Weights of a small transformer language model.
Training: a variant of Adam for these matrices, 161M tokens, 10039 steps.
Each number is 500 + 25 x the weight over its row's rms, rounded and kept within 0 to 999. Layers, rows and columns count from 0. Numbers have three digits each. The size before them is the row's rms in percent of the matrix's.

# layer 3 MLP up, 768x192, rms 0.168, rows 259-464, columns 64-95
098:495457512525476475511540544495498528495477462500521489504464499505496498526517511535482507527446
093:485502519508482514566533522505502477518498514502520456524506525531441525515526499492527501477524
104:453516467544574467505539522495535490456497503503516507556476517499501494474516507473543490472496
099:497502490521533524493492552521466510544478520523497537551506476534496530471521508510523497494505
109:504512549471481523487505508459480530460496482513573503498513478547475508471495523483493508502485
107:474494540512524490544493543503494511493475528521516485512491537499498482537509530474512563502479
110:510500483501500503511517491533536566490493478491559524538478469533509550481499542484517488501498
099:513525479485471507492493490514529548514498494475473516499442513517452506533485577457545495465517
093:535525499495543484507499531474452493467475518510492469528506574533501496471487483480519508495497
086:487528495486513509489568514488476486494516541499502465523491550501535477514521498555524539483454
104:468504512491473552468514511490493510430481495529497507517493497480485504514483511484488522518516
092:464502513493518500501525497501468515487532542484494457503512500498523523458495531499502489476461
094:445526493565493560501528524536532487493502461478492458492483502522440526524505559531513491479516
104:488507499507521541501514529516478500436513505488500502547519472482499499522546488477510491498501
126:498508493492528471582482487523498507487533503528498444517517552460485492470537503506518543498525
102:477521486495485521476500597527486514539494447523489487534495506523474511508445509503488506540502
101:449544542524508470504502483520474499474479539516484489545515519548510500510521485456542509545501
102:482531518554483529499495499528491492464491474509516536539512541499510508461513516465472551461477
109:528539518540494494501500478515482512453492480480504464497512492481521530499541501510526502450519
097:513483485519494535504516508482518508495492536512534471501533484508499487518483516492522477488481
099:519482477515489514502513495523529491506508536560509428473508519500500492507471518456513451486471
099:488495516512504542533540504516462499472480523529495510533481529533512507512480495506554485525493
105:469512524464556484535530500506483548493484504532455489520493497545472505488503491526498494495522
101:470472536521495498571502499505473512499486512536530438534496557511519455514495517516533504502527
067:467517498473496487526510460490531485507518467472486493514530483478560537487495512480488481486496
097:470499491492497467558517491498513491495499502525481477521507475532466512492484502497503492480509
119:475518499543519528550535500490482511521461520474476454515530531478487542495514534522455533506531
107:454522518521520537523525485503511536463490526483484530489475489507466517526516501522514518519490
110:529484522508483534502503533497521535453484480510512480485511530475462443496492495475550553481448
113:475542531521486504498490506554474508495523491550502488489506559473505477488513518472552477456501
109:517450539496496534502485501488513492494509471491493521493446514474492499544510507446566491527490
099:479559532493476491522481526508509518533482496477507500482486504508478477481527519487498497428498
093:480511497500486511504497515520500514497482448517524525487534522461510527503515494524513573524512
105:519483475491494489544500485513512504531446493536487510491482524513515481509527530495490520514456
098:531512478495504538533478499491481483493502486530481502519496473534468488495492546474511523517525
098:460488507479492486488519496508467512508460520520502469527484534530526537492483527482567519512516
096:472514446473520474450500535506464461477493474510491514543505480534492507500517484508529503536499
107:503491507506500504506506479518496486485491502527524505494456504504438441485504489515488544485467
110:524565478557540519526527545494487507485480496475459479487540548505472505510510491509523478501486
091:487515493496541543456526474470480532439528533477472450514520515472545495534516535498540527484514
090:536495488539507473570535520496531510504470495484520479529511567482491507546500497515537472516531
094:536544476504526514487473511556515485512489521520465502516482491447518494496579491477532532470477
092:502452504571476539480497504524454531503496437504525483520503520484482509447485494462481496493486
107:500528507464473556476508507498492476481500490491497535491516502536450548476466501533536485503501
105:539486509548532501527476540517498555473501536532532492504483529483519483490480497510522517502469
096:479523502511504546489481518464507480491449447499536467500465509472506492530537549522501476504504
096:519492521547482491505493499489479500505480499492485486493484520473505524499487528500530533423494
095:456521491545538511500510477501522523497512467540509507498435507496502502542535486528482543492488
103:509533519533495506495554474524485538451478487488476479490467475504512497474533525518517535495491
103:523540489482481502497521494487460521505499540471526465484519520501495515512568497496486493520465
103:457533490486535492454483505462534487497457532539512505543528490496491551477488532530524522461512
099:470484502533537490534527512515525526510503534477482551533511536501472481487476532457498492459557
112:527483477495521520522462538566486495475467510490516491508499494491452524515476516537520511479504
098:502518519506453483551523528529507455503482488487506482468525501508478538440484518495538521512483
099:475489486533537506545512513514524516445504510489489543481553561498497505484512524461497511504507
087:466564461478524496514511552497525536526516480464460462534486518465504485536468525498495484474510
094:433502512467483524475510518506514522530506509517469482502481482492487549488492511465536497492506
115:532514537499499527560465484490486500483502518515489495514491527479519488469503503520514485468497
099:451521519501551502526530494498508447466505544499494511501520496518524506459510483481521471512480
102:531517497458482511507477543501500511487534523476547497490509467532495469503506470498502508466431
093:498562513584497470484523504519517546499500504526469516574475499501515502506484509485484508500517
097:501495490460498480473483541507441466500504498534536509486483524497510547496543499467485457514496
118:523476479512478527501530485504407491460511500508514503499515574489507502487467530473514515517462
107:496523509549520519477509484546491534515514447483517461509569519493488524504522502485496492490515
115:506479522483521531502461513491520523531470488557554488511487506496503518507503555495473485468455
102:501469486498565488503453507485533572510472500515511505461503517518461533454485459422470551463502
102:492497466545474523525539539484471526487503527488492500495480545492454513501515535505525503558495
088:456509474482507472499496564447506562475473484495511492508560507502480501507504481506502530478534
102:555534542504471485513503499481499511503504513478490521496509570541483502504495514515506487540495
097:462516446523521533499537545542466484466477513476548480561504485454483528501512526488489493485522
113:491495487540553556535530506478466495488520481525486504477494523465476507513475499455461488483502
115:494514512480515536498529491516474503482492550555536457496531509489529511460508520517497508506455
094:493457511515516524528470478538524523487470555506508501580499501489511568497500498445520481487534
094:516555515492474487522535480557497468455447491500489457503483490471485514482470496488513484495470
112:511515540521459518519480518504497504512499482534521483502460512510493499490537491485501487488478
104:509545467495493516492483511505506466497534521476517494515533484530514550466536503482492485467510
110:520526525482495522507519520522511546498518506525540532508540504464513485467510474503504518473492
100:491482468536486541509472503503481469498492433513513512481477531485506486506492511529494430513487
086:438507494505527517501518478536543540510448525497486525500532495502510516468516495462527465473471
098:475486511510515534514549516518527530498505454521520475530469516500527490534535514479490496503474
103:522514528500497480533489542516531492475518501531487505480452557471500512487513482505525492465495
088:454470539492504517488517468464490522509434500507478497493513528470464537450489513495503458479437
091:478565504536481522497477490495482515486442501511507503526491501514454509489511537491546525468498
099:488495534479509523464486544518499513473486516513536521506467505496523506492497494491500516486482
097:510529478504516532556493518468536537511465537476565518554521488517518508484501490484492486540533
102:500520511490520463492512516518529513476509485498506486536517496503495527457489491516513513479503
099:541492465456518506495453481458484496496473535505493512516504500522514524491479563501522540496473
092:477501521522504527475545486534478491484516520499514495521442526514480546523495500479511489521454
103:469499533514560509504508496499436501502486528553468476475520502476508537458510494518556523499489
093:501534500440526490519475480504500501494484522499488540525563467531486495501544487454484503455445
100:518473546524475522531490532470513496497487468536550492490517516515485500501494507462496509515486
098:530506509492515471508485511503542491483503517535533466529545481473508495480480515511513512520461
101:527473535539504515507474513501511506513491477501468459515506514508517468552521499479523510540500
103:535531531472517490565499501503508515463505496511531482536476503444504497509497504473504530521529
093:484475513522541529537487498509503483518497522513488478561501493504463491501524473431466505496456
093:518458502508472485504488498490501480487499465568517492503501501505499516518519511502543502475508
092:505535481525520480476507509493478462472486489491499485513505514490516493507531566487510536521533
092:480568505505492474488511522498509462498505487515508502501522503456517495495554496509528517500519
097:436488552492510467576518498530487529516487509506525492505461507543463490489514469524460530494467
099:459534522462519501487520539540496493477480438484521445500501470531503490495493488517465541474518
099:487542503497527518504470514561519493494475459494478466512460489432524554468481487519463544502504
098:488480529492457508514492523522491500441495484525514480520488536488497499469501495496497520498530
093:481575465518507499528503493494519507506476493494453509511521514437497525530553502534535541480434
074:481535513513532479503541497471508528508471511478510486483515470500523503455513487505532500487465
090:551485495500492501516491490528543534510474512480498498482511492505523525452496483513488476536490
093:520496530445503483532509533531503543485522470495485491510494508476489449485467523514464487489497
092:445508491517524531458527497505440547472521489470504517538513496476504473488498517521465522491476
103:468545511560484505531517515488505533516488524512486512499504489532490503529501516521521442527466
107:517534497539515526572493490510461481500438484499551466519480476526507497512506535482507511480472
099:493485491493486510521480488516496514526479525520463452501472485512523504523541515439521520458461
093:458509525528530507518477543503528522461522536485523482501499481476483529522526519513519564462498
098:482512517525523528512534535534527509497505445477509483504484490489498571504461522492477492477480
107:492512509504492527469487510500533489508496472506528494486457523484477525477523506505500484497508
091:470465504474465496526486501494485552498496527502515495532491529540513506500457521481508504506523
088:533479522507533499494531507506499519493468503489502528544483472487533525437504468493527510485457
102:512538492521495493513466497555516532506496526521516517523523516462472511509493508510491491486482
100:470510538524495506514454498482478506503483467505505493496495534451492510501466491487499503439484
086:516468531467541490551481505526492496480513534549481542474496500501539526533487464510505524469465
104:543543477513505510524483549508470499508487524493491471544499491495466517504485519466513512496484
101:522485510499506522497505514505507506465478487481516520523527501499454478476478528500525509474498
092:512453553494509527574539488543480530527480504530487465498478494506504504553547483492533512478488
100:502471541500474495541536500538495495487533513540532508502497515488470537513496498501480498471475
100:503514519484511496514501520483510522481482525501492476481509520477463514446511468465486495509553
105:545532505479508480541525531537469477516497460535503485536470508516454489533515537440529476474492
092:533512488442484525517480510526533481471482475505499478496490512552460487509499487493482495489466
094:563451494547527498520535483516502533507509524509492464518459502479482555525539508531505472494526
099:490484492482488486504492501527534457504502522540489512532515495498466517498508474503543513531487
099:509503500498521543531491508531449495492503485517456502532496506514491531513536514475508509525467
096:487518465541496532542478490494477552477504539501484499511499475483521496522508510521507524530464
099:528476503479487540573528541523533494496486479467494480495478501549509491519469525506511479484496
104:507489500509488526477503505524504527469465489489513493504532508527461495488454545428482517471491
106:520530493552528494484502485461513488492457485491474489484538494514481554494534513489481514465453
105:492470490532560520508467503525507486473519501504552482530511537483508496470537533524489516509497
096:488496509485489514528490500505450559448514535549520485494458516500498536501470489489491490526521
101:523557479520507500513536520535482499494503502506520490477491527521478510535495500483536492496510
096:481526467521551515505473524515531500517474492476495491540500504524493548454534471502524518511477
105:443507516527541466521504486514529518523493532521509512558514514471485525510522500559535512507519
103:530549526470534475511526511482486528511503527538487465498499501530460501514489499498516517465504
101:516507491497476561509528499547531529472495487482460529518484503493509536458481538494516457487512
096:490520508498471499509497508507529508498519484504510504483534504548514500481541508505554535523469
093:531515499533510518494495479554533501494501516511484453538532495484500527489482491496489524467472
091:487554465515495534522493554500528506494519488487498521512483508473471514531525524491481504477505
096:463462519507510466539490493500494500476486484498519500502575494488506508478489534484466462493498
097:504507469458549492503477492535467527525483478523546470508505503444500464511449525489495528493454
110:506487502506492515501543492503485526476476480512481502495499472531449546473517535489488507497493
106:561488497519500503468528517504492572492499496511496493517467528503530515491521523511512543486511
099:524489513505482510482466525492516498464514518589520484518501531566505523479524483486531482467486
119:478500528493473488504519515498491513467462506547495469516507526483490539541493504466494499536468
116:505514536496485504535455512551467523503474531528531494522449522493501542491503506501522493493499
093:527504460476505541500529493493493554524466494515503488546516490487511517477507487490517504531474
096:480509503537494507528518542467457535485427493473523469563489494520485493500516483430516503496545
087:514510516518502537505493513491525529457520450490496522531489573500511473474539544471509456471493
101:471519541527568488502539544538508484484489482550507518535486526471490479461473529462514490481477
105:473489465529497475514565513520550487530446482512548513570486523517514490573510500502532495511514
093:495497463525524510544517521510521502493487555453546493515492507442428540530523510494496506507503
097:515497531563482487506491499528484526473487534529523475585496468495481494489499558491528533482496
102:482471494528502528481524502459485506454516513531480521514482543553462573488495499482514456501443
105:519474525521533497519450518540502506510500487492541486489454534460511501514514481469498502461487
105:492483526534464510508508543474476508469498505531496470480489563476481484474475507485530529521458
101:505496468503543492497519516485486499482490452480480466504496507450525529492526526517514492506532
102:460524500564516508497529504487519537488480490479509481509533540528505530515519524474556547446551
121:507488492510501513487510497558462515523532506508482454507508510506511486526515551503498481472490
094:496468495494482547474480496503521501473502475497495512498516484507487475485532467525502565493485
105:522493514470520510523467517474503509529486473493528516493518527494508485540462529461506508487489
099:459543491509504517502520515509458553479508524517476490511466508504548536533463525494486526508497
110:511493510500520541500514515505547498460497458520518502507433477508482500503515504459499504485473
095:483458544479547530539501522495496497508518524497517498531479485516496512487526476494529515487511
096:515499523514512543502474503517484532464495520507518501480458560510508497512521502479486454480504
094:516494477484499501496472500552539471525451526492513487513528486480500481483488489483499481475490
104:513554520486533503535460509492482480497494505518515490563520528498421501457502569526514503480481
093:495530542488498563500501501529509520507444521523455470481481500528476498503517478510486532501454
094:479527507532543517485488485539477500497510515501544492527442509497533485514524492520554500490493
102:480470537513555548488524504478496525449500506510468523499529486491511553476478539479471531509448
102:498512538523502504575492552500474520511490426485511487525491525504482504519507561516503512504512
098:522515537504493484522489498461536484492503538497532493512500543519496512517535541487469481526498
094:475473538500511532523512481502440493484444504519493505544507503492493579525473513523539495513465
111:476529514472549499553499502502499502483443494526527498555518490468495526466516515467503492504486
099:502515493507499516551498515522469468481486501529482468503528505545485518498552529506538486488511
103:506528488508554481505519535506491531517509521526526449515479559499526489483525512481513492482515
098:500478564549493515466511511477526492486511525472478513535551481496456522498527505491549517477462
091:452505507491541542542557506488507517506449521506525475534533516512487549531525534506504513510497
104:506483535553474491490558481492516533444521521526485507494452481533495516488502514531521479528490
096:501486508488496552542477506505457492522451505525499521522536486464465496534493521495497473478471
096:504494527503506501517495551495450508498476477527515496490532500472496539572510536464503494495501
108:480495516470499504536450514508503469477506538511518499544526495496509519475459541479513512461495
093:512465492488520531500492526501461526516511489503492457571555497526528557455452515464518491485501
105:526512480517526494548523487491496538487446481493503468511455517515498506527517514510490541511499
094:488531541466528509519528514505496528516487484533470519476480479482569482516534467527486510481484
094:539519508471520491518521509488496518499523516507497496538488470497492509545546495511527500516500
090:496525498517491561457521495520482500484504479450525485476545511497548513500471538514497500465508
108:490539480481507517513476508512484518492468500605515460542544495465518481454489472537489506451495
111:498537516516501517521534497500565550508483468513503445491466515464510508514560517513500447490490
097:500517487502497505509495509493465490506473499512542484538530525492490492475465478491567461506520
104:451501470528483552500480558513505537507504503508492503501473490498491502501486488460490523481472
094:542491481525517560522543547518500506490482464479497530523484499503526493499481555515512513512511
102:512490446529504483504478498547492511487469541502534493564538514530511481487509470485511470473477
107:489493495508483509512530508504497479518526439491492461500507493481498515475512513510476495544503
105:527480473514493498535486520481490450449456468492497498503532526531521495505523522517460490494521
100:531504500483482473501501489490483506477526484502537488506465532518423475491480510464459506473472
099:520492477490461528532493514543478534499442456518463502475509524480495534503549550476514442482509
099:521512484520517484516478549491542557494464503478447494477473479502517492477522463490531508512466
096:502493491488516498512507493479502497480507489576473478510503575502511506522453483509468487514518
097:553537483474493540524488510544517522489501489475528514498493511507450498479501470531476487515506
104:487496503485497503545465514489490516476513473538556502484537531511488503522516546513536458536496
091:504472524539486509533475500509513503483474541516522506506506499501512501495505501428502523525500
104:507513526461505487507461487503521482500506499534503438518497495479491542476537490480490510526460
# layer 3 MLP down (transposed), 768x192, rms 0.162, rows 259-463, columns 64-95
101:525477518472483480488464521470460505520522518502496516427505516506517529507454521498510502505469
084:549519506519490488535541497472500518490457523529494469477518500469530487453530485482502484535499
102:505506453536499475476500517484499505491523498530520514525493521521548458510501482518478532487516
099:476528509461551496466459520472451470484519520525491492494544481474508500503503535499505502485478
103:525482496464486447474461497512543484512524492510506498529538501519499522475506465516451494478517
104:489538473530519459488462480496480467526504511533494487458476544512554539490503495514479512534503
104:485467487502507447493540481454469541466517516503535490444482516475504524498468441539528463502491
101:501471527479517538468523511509514537504458478518505505521491492526503464512494522516474524529512
096:515471443487497509470518495478502449548482506496522487482506523512483464531505501510490534503514
085:503462514495497475504522500499531519489508513502522546496519462498461486496469487521520486492515
104:531494486537534505468507518499425466472452474511500528475499491517527505499526512475494565501510
093:452442499482519475502498502486502507489508531498485488512514492500430500516490498505528465495534
090:506473539493534489495496443496481515494490556519534568537550520494536501511529434555509507523514
104:492513532498525440478511521492520508456513457507505486506505497494555492481498493476443483450500
119:507458498518520489507502531534505520493548488521464471505480492501518526510492498523473526502513
102:480544500479493479500497529521478526546489500495495487489478495472526486511547518531491510533522
105:503485516516448487489495474508517497518484475562502541527517528492478500491482484515469518520530
102:500462506446532512506453509510494502524477494493512484497499481522484535480486451469508518487524
107:513493475513507478476472530538510491523496518452499492540476486573523479519508504559496516518476
098:488512466533504453515516492512477530544499535510499468511493490482513507564501497531501511512482
099:506518496496505495482511525489547482529514493534532495525541523496497457507486498493503579532450
097:463483516462489475511498509452489498457505492522482478493481536455496505480526514519488452476488
104:492568535475517505527491498466484479456507548497498497513542523516539451530477517524520498494493
097:476516461468475477448473531477496495493539497483463554499521483515545516505504533480482502539482
076:522501504472489489516488493519507513506485497503509496475486534493514494507518458470492495495496
096:509484499517498527533462496489470507491501515484502458452488525515474521500518489515516512525495
112:449484480490500488516487520519499456524507513495498467448450489529506502538488539499522521516518
106:516475509500457546503496455537471481534518488509419496531473494484475506513496547543508476470523
108:522466538482513533486506485488495483475533528485498501460496504482537472523503544537497520508475
108:500553495522513517548479480498476506504546509525487460447496492463560456486531496509489529536524
105:473497497517476464515521488537490492504530503515506478491537509528455555490472534532495531499548
101:504451490478536518517474487475503502481491565530473491487467512507497533526517479499496522545491
095:487504468483496491462494483496521455489528485507465507492461496518493480474537496494527509523456
105:514476477448475505502507503509497508507518501544490532503513513522529553500528527530506452477450
100:501491478506533498521514510471479534482519495487499500519510512481500497474474514545538503488528
098:521502506520478524512491516508510499540480511501489524541496516527511447508547444491492456519556
098:541499498448468508469501525473453466465445509526487512515508549546516484478467515563526473522480
110:508507463507512489542532496523498471553507526569448441473473507487509468526508495516548525519481
107:518498479497514451502499536502508462513524468507507527515488497459490532562470488472516484503490
093:492509475492509479494507539474486506495535540488490468519492469483469495553506486526496551505504
090:564505474538527504518509476502474496510501530530472532486500513532533511534497503474487437495503
100:493474497494466514492474533513502492514507514519517516493530492529481522504506502509502467484486
090:490501469493530472453495502488476467522508496521499516503484514468509517478475478479483514480514
104:537506448519485560493503520472507483521473554511491522537532542464464476544478511453476469520507
105:513469484498458505498527518509530481550514459543528519503487510521475497534479520515477466468538
098:503452480505458475516532476547497486528463534483516536459541476495439468523495520532456469467507
098:496483485496516479499505488479510520496497475497519514521519504497522499496474526527488469501533
100:511530503477523550470484547510457466520467525541509511495515512485456485532514509534493469493556
100:529487474521504552503486449521493550502508490510481513500481492462486508521511468519498586510486
105:513508518452516510524493518509480483515569505513480525447517486543512474568488483505426503511493
104:465508518467484458492509486526444509512466541508475515430558497521515494493482488526478468479538
101:511454540494496429533557492502460456520473501463530472506542525513529485504505501516489516441485
108:515481503495490506489507491460444499506501539506490501482531484549454502526524493527518445503508
100:468521526504481507531485530476490512532537513500488462507486494499452514499489498528503479526501
098:504521466540529496531519518467483494527529501451499511507505479513475516493458510529581459514506
088:516505447501533487479525498501482517513500440513477550552495473495494536468549477485481511506472
096:484501505513540461502541497495471492471490478505552477497510501515488482513464523502484568482527
108:493506538446503478523506503484543475506486466520497487500562503497464466476487478554470524468517
102:519487503502452528487473477503455472498515497479479486515511544521512464495465512530516458538502
101:500472521477458519480495418491449503521504509521473506482540466535492502545519451517485449451505
095:509531479515476486492452494522485505492512527524492520491479535546523495494466531492496565509542
098:464493519476499551511464520548509480491461482474491471493515482483493519516509457500520518496475
113:507481498477476505461515503503450514500495560494484469481525537503503504547468539533527489467524
105:487481494497458412457510489486464535487503475507518539492526480561472510460504505506499484474527
115:507506517490507540503456483483499510489487519532506448500482518506520521548538521500467455499478
102:496507499502489503518529517474467498529514540498512454462505531478474487492470502529486463478510
101:480518496487493464496486511544453480518463545529514520477561527480511528479496480485492458458464
091:501515513473503525493477513501467466458528503515488521498498452484545494466461470478515476477484
102:507515462500490512529515409492487518539544513515473520498503507495518486462491471480512456550491
098:487478496502470478506514474524480471493529494505503493477515549503514491441496512499497531510487
098:467521499546484507512539472530468457484531523502496508483456507510535517481485456537520499495498
113:509457519453493468473480501494495477525512536523493450454503517524493459501486519526495493478528
096:513506462435510461489520528490447536490523496496522442490484495467513490508498566505528496532536
091:548532518476476495516475457549478505489441466528507519463480501509522492555497497489495465516472
110:468483510451500421500530451502503525489488445559527512460548475522523490499498489535504485505493
105:477526498511472565519472477505492534533496502504473523509500565472509519522499489466518522499531
108:490490562530519489509448490498531506483530479500464455520542539527494525554491474489469487521515
102:473483464452489492509525507470501485545515489513456541516512510466529494493525530541479486545497
090:504500480547506505518500470530531538509500522494485472507515486477521509515509474516500503481476
097:515472509491525505495501529533479475533517504494523514539515500536459522535496472553467465501517
105:479475494540496515506506520502514502516529508522505516489514500495456499533472433524510539561491
090:521495467518508509523495513500483499512501504487482499520471549493478476511513492511535466491484
092:507471506499512499487477529503495511478498512517500488501499531505481475504521491515514492470504
097:503533496433519474508472553511488499529444494506494497449520516487479523517471515471532519518503
098:494506473488501511489485515502502526529514516477504470518456543514574490508527500506494492506487
101:469475510450516510492460498505508527501512538522487497503533530530512501459481460518490495542521
100:482506469516500528505485500502498524517499488496482462479462508459497451498557477497467470508492
096:448472513496502488511469503484483487496536515488462482510517545526503496476494504542496473512526
103:511492492530490527501489482518534487489529462497526500495475537518481477518487495461456492500548
095:483488492497510512520518523514473514456484553475504501488451525530523483492492479499473423503482
102:464487509451517463510482492464499489512484462539528512505486515508512495535480496489526446522495
102:512507502495467459501501482523510478506523530513476471523514516565494470537467461520498470513568
101:538490440499472500525454489480489508530524537471459508464505526475483499566530546496538451496508
102:505500512419469478500484525494517517526519508544524489504524495436507481514474468501495489443464
096:513426510510473517569455449510468530489493500498436499506495511540528525570462518498471497483498
095:518502488498481475493521493491513490543513528476498477497444485516523479472496504516515482511494
097:488483461508506512488490536494477523529508530504524484507506485536473498498507500518510449475504
093:478526506473530479462485531480506542492511483550485525506479478471504505523505506537534493499449
097:505514459519493480489486496499490530471526529495482457505531503464458519496511537515518485505459
103:497426516484524498513479489514506516507471485511516525520472507462509480551476474487497510532485
098:451449515479501536511462494467467487505507469475495517499458486468519519450506484547508451474467
102:489535503466483504512507491478467475492465490531494518479490470504526470526507505455464489504438
097:494470503496529488485514534534530478471535549464495525483560489488446479499470496494552489523554
084:490463492506476503472479483516490517520524504509524477496535501523515468464505494505515483487525
090:527488491472476503495480436524525501534530519530495464478480474535491458524535476547518460484471
095:514484476506522502429475487466498498587505542486528527491503499480438484489481478584504503494527
095:511502539478512488500490525482494518489478479495524476465525478525495508522494471481503497514502
100:554445520516464480498459493499474498539501485507540528504469520491502511497462477532487522488472
107:510493481489489475515496480464482496469478470505526576497555442544462506529530529517487478484474
100:488478509513509477480483521500500467453522546501475488496507491514508492455489446457461479483505
095:490493465497450474516501487468493514494479487521499489498493486477473506500493495517525452537498
098:527521473428460507514457475446465489555508523499508503475473538524520527485523486489511494507522
104:487458494434473460496507464488477469493507534503506500468505488513516543527524502514511488471479
091:527491499478524486510518511526480491521501538524484505488474533449484538520527501523514491480520
089:521463491507482518521521481485499518479527503504474516508492472474463480507542495501452497504467
101:483463486530480465522465494471502507507490452530493520491502493529461510513516494444512488460500
100:490536469493499523485519499515500547470481470532478508483479519504493514487503460470469547564509
090:444510487527534507486521464510499498514519465461476472514506500483482503457493508510529484473536
098:496507472508495475475501480468493504492468476480478514456488464506525459509492479535442482467482
099:524477538488515536492530497490508524454509498485487542496514514532505477513473551503519544486517
093:472488486495494479478452516487502470471479491514508542479500465499483546430436488492462491534498
100:525514473494526459500487510477458494510540513500504482513457500512471514507511530531522478493533
101:488491478497495538503437476472489513475520490476531520497523462497519522493531520492478495499528
105:529498535470483473490492511480541442511516493498487521514501460474481530504483511473528491458508
094:495487510500503502504554506538531506539496502472533492522552486486517495505497514525526478489546
099:519489496489490474524524486496499503489490488478515506481525515531511534524510525520552475495540
100:490498500522497482493506507489479529511526506495495497482471495497476490484447480527528503481554
100:473485518554503512496483509488518482522457491495537497491495540479496433458485512501508471454531
094:490509482504502506517515487486520522455513490485557508484498479499481501506527503504479555492467
098:489523504482551484463514482504532517487521495518487462517516469425506530495515490534532466441488
105:498507515459485480523496518478477515491466484561469533496509496486488449518493507495464510475477
107:506504507488503548524507511501532439494507478504495470493525511472532491495522452550501479528504
103:505475496530536496472499493536525469516467512475494524466479521512478484470518480491492505503495
096:449520530538491512497507572521506506544523493496473511504478503503519473484514508464493534501487
104:521443477494508531528511530454480527504482516489503493500521485505416457540469503510499529491516
093:525487473519478466498507500441483535505533563504471464499522527499499486514491509501518451491528
104:489447518496486513489487506512518506514515518501500547521538539530502506496511503504541526507515
105:500472509498500494472491496504472487477487527490550431506556505486500497459490471499494497479506
101:508488517532479546504476469501489513540529545498520498475490515486519514477508508475479455505550
099:515526501522511473482545512550483525520492508501492481520500476476504487511534526483540495518495
095:482482525524487508467426493503520531516480503468504534530523482485510531491534452502530502504469
094:545499522501548486453475511512502501490471469520520486511511453516495496470493504484493526480490
096:509517467496515485459550510499496503507495504526527452492461506465504514501484487502550507517511
099:513492493501471470523464468558458531490533433505506520515503494501510499505481479506464490508476
105:492528517576489531497500500512513537478516497503527495485532495482508447474501446528498458500497
107:504481494537501499483492526526502548473481496479502508488504501505470513498495493471461458537490
101:475487522527510466444504492486490520486506544556515460476508505502504491489532516526510496462482
119:475491537494479508483487466458471502525508519551471465459503506511479485503464455516519477493474
110:502481527517481525513464460508498494505497529539458510491457546527519463531534461508495454506496
097:533446486475480502526540446504506509547468493534426507529516499495520513522456478504481522525515
097:509479513476530460528489535526489487495480520503507485485500486480455512517495512492503480510527
086:472509490519520520498489531481521481515502515496548507506515496523507517502488473514507460531513
102:515470539498469466469542514448505452506468517537517464543485515496529477508466497508481483521512
104:465439471529461464491493500504492485508521519515489498498492511497472482554572459557569495503518
092:520456510488470501488516460483507533498472480560491497537506527517516476484501476502477513466473
098:492470487561485519459490516492512515469508517496468492499514520521524471476536503516534511554512
101:478500460470468512515527475514488455528488513492515510503512480487506500486513529490468487476500
107:502499488437540463506497479514455443471525477518521534486489493500473506551529466523467524511470
104:509497500528479469452464513520482547569466523546503508509509491496495469516484514482499526566483
100:533476459482525505487493486497496464485498507505489503501456495502558445515474540476512521530487
103:551487474561482505545519476512529499522525506524509468501475485492493431553489469460489513509548
108:501513499509474515475480534524455505533504479499504508499498483519473482508509521522492449496491
097:483492515453470490494511498543486468500526538479482487528529548495496492518526510507457506498494
103:513460525522541509470508511497530480513520502518528517487475536547497475531552468509507482481521
099:464465534544496516505517498509493528506501473500491487506458495487491506545485544515491486502549
108:521548493502470514489499527530467486519505537526486469480500541522519510517495493534472466489535
094:499437490529476458514580525510452493488492479481503467492561482496489501499490515553497506535503
095:512484510501442490504511513516481485529484487524506532499491490532477511525467472506517512558496
097:510447510543470518547476462490479506517498516507451523484483497532510488532501506522542504482499
105:513491506503534525486524494478506553523515510470519527504515507493493495464488497496513517517504
095:494472510479499469496528476487508489495458551486557482514546492499507493484493518512474497441537
099:488467481481465504544502482474494485501479485501532516502535479537466492504539464503504479564489
102:513545536479501500506468518503483497527504494499559508461479484502460473494480455443487477539474
102:516459497490469497493528477531489531522475510509502514517522495539459486520483506570511493473486
100:523505484461478493498461505525476512523529480519544474512499507481478486485478496569501463468465
094:483505483484498467496480538470478501505504516468528466484519482499474533499483498500514497528486
108:524507520528518496507499474489482510552497548489547531466544521501497504514501466509502501489495
100:488495446466529530533502486500460517507497492563506568484470508496511494524507499481478490449475
106:487459530488471501496471515513554504534464481543506502513471498475508517534529489513477508500495
098:499526468488483510520480487521466511490523544515570495460537504485517460490507486486508510472490
093:492459517518484505493519507492495463505517456507522503449532476514490479474512485471482505471492
107:521503502508479502563505508486473498478511480495545478504494456489500527486490508472493463464509
096:501486483510549458494546508446478506508475496461511452499493521524499489492495509508531482515479
100:449472504442464484489491473485529488468488507517487500479540516497523500506474513503516459525486
104:536492498467534477444504492464517467470554527498464518505506496523532523479502501530487475497503
095:478474492522495507479479510515483479499517502495465469502522525486462509470486494484559496497478
104:467445494516501519495448458496455538480511501526480534458496544544512473498506479476495487516507
096:469501450503482509468489487536495500534574498505509496483486465486481502443478539504484482462522
097:507474493488506475471504487506438492493520518498533498511459489478493512500467502514548489539484
093:526494487521491509517481539477423505482547560559438503493486491474478457541521474473506502507466
107:543470506484489533520448491543505524509492480529486489525465493514478467522488509497422516501498
107:477514491460509469556528484488436539514472535518498427518491529485519504534515468537560493475507
096:508454498468480472541524539535480493504498483507522436462488491471450490506488491470475480470498
105:521503455487515475511518500510477499463482499504507517466511541529532486531456492466474483524470
096:532486488510506481469503468504469476520513533536516458477507508512475532493489523527545502511553
105:481493492503507481485479519467507513519499524500485524465526516490526499536512495474521527484523
103:494476498518467517466485514442498553504479481521480518495500541518505536474516490503483504495521
105:510483462492475507464512512457506529510562525517494509521499500510511533494474555533474519474507
101:530490485540480467462493497499469531501490508528524499499479499512493517520493521528499543497552
100:463490493484555551522544502508528464522489525514536499485552504474491496471508511536489473443487
100:503493503473512488523507469509504495456503532494550474478503486516526509459477523537511547490521
095:466492497495502542487486495500536506521520527507455455461494505517483486497508513498487468533528
097:522489498461491482524500499516504480535476551502523529499498502470502525572511463464483484551520
104:525504481487520522497493491511483485531476533537528478503539487434512518541479484461534514512540
092:463473482540483490517457531448475489486520513500469530501535507479460519532493543522551457478461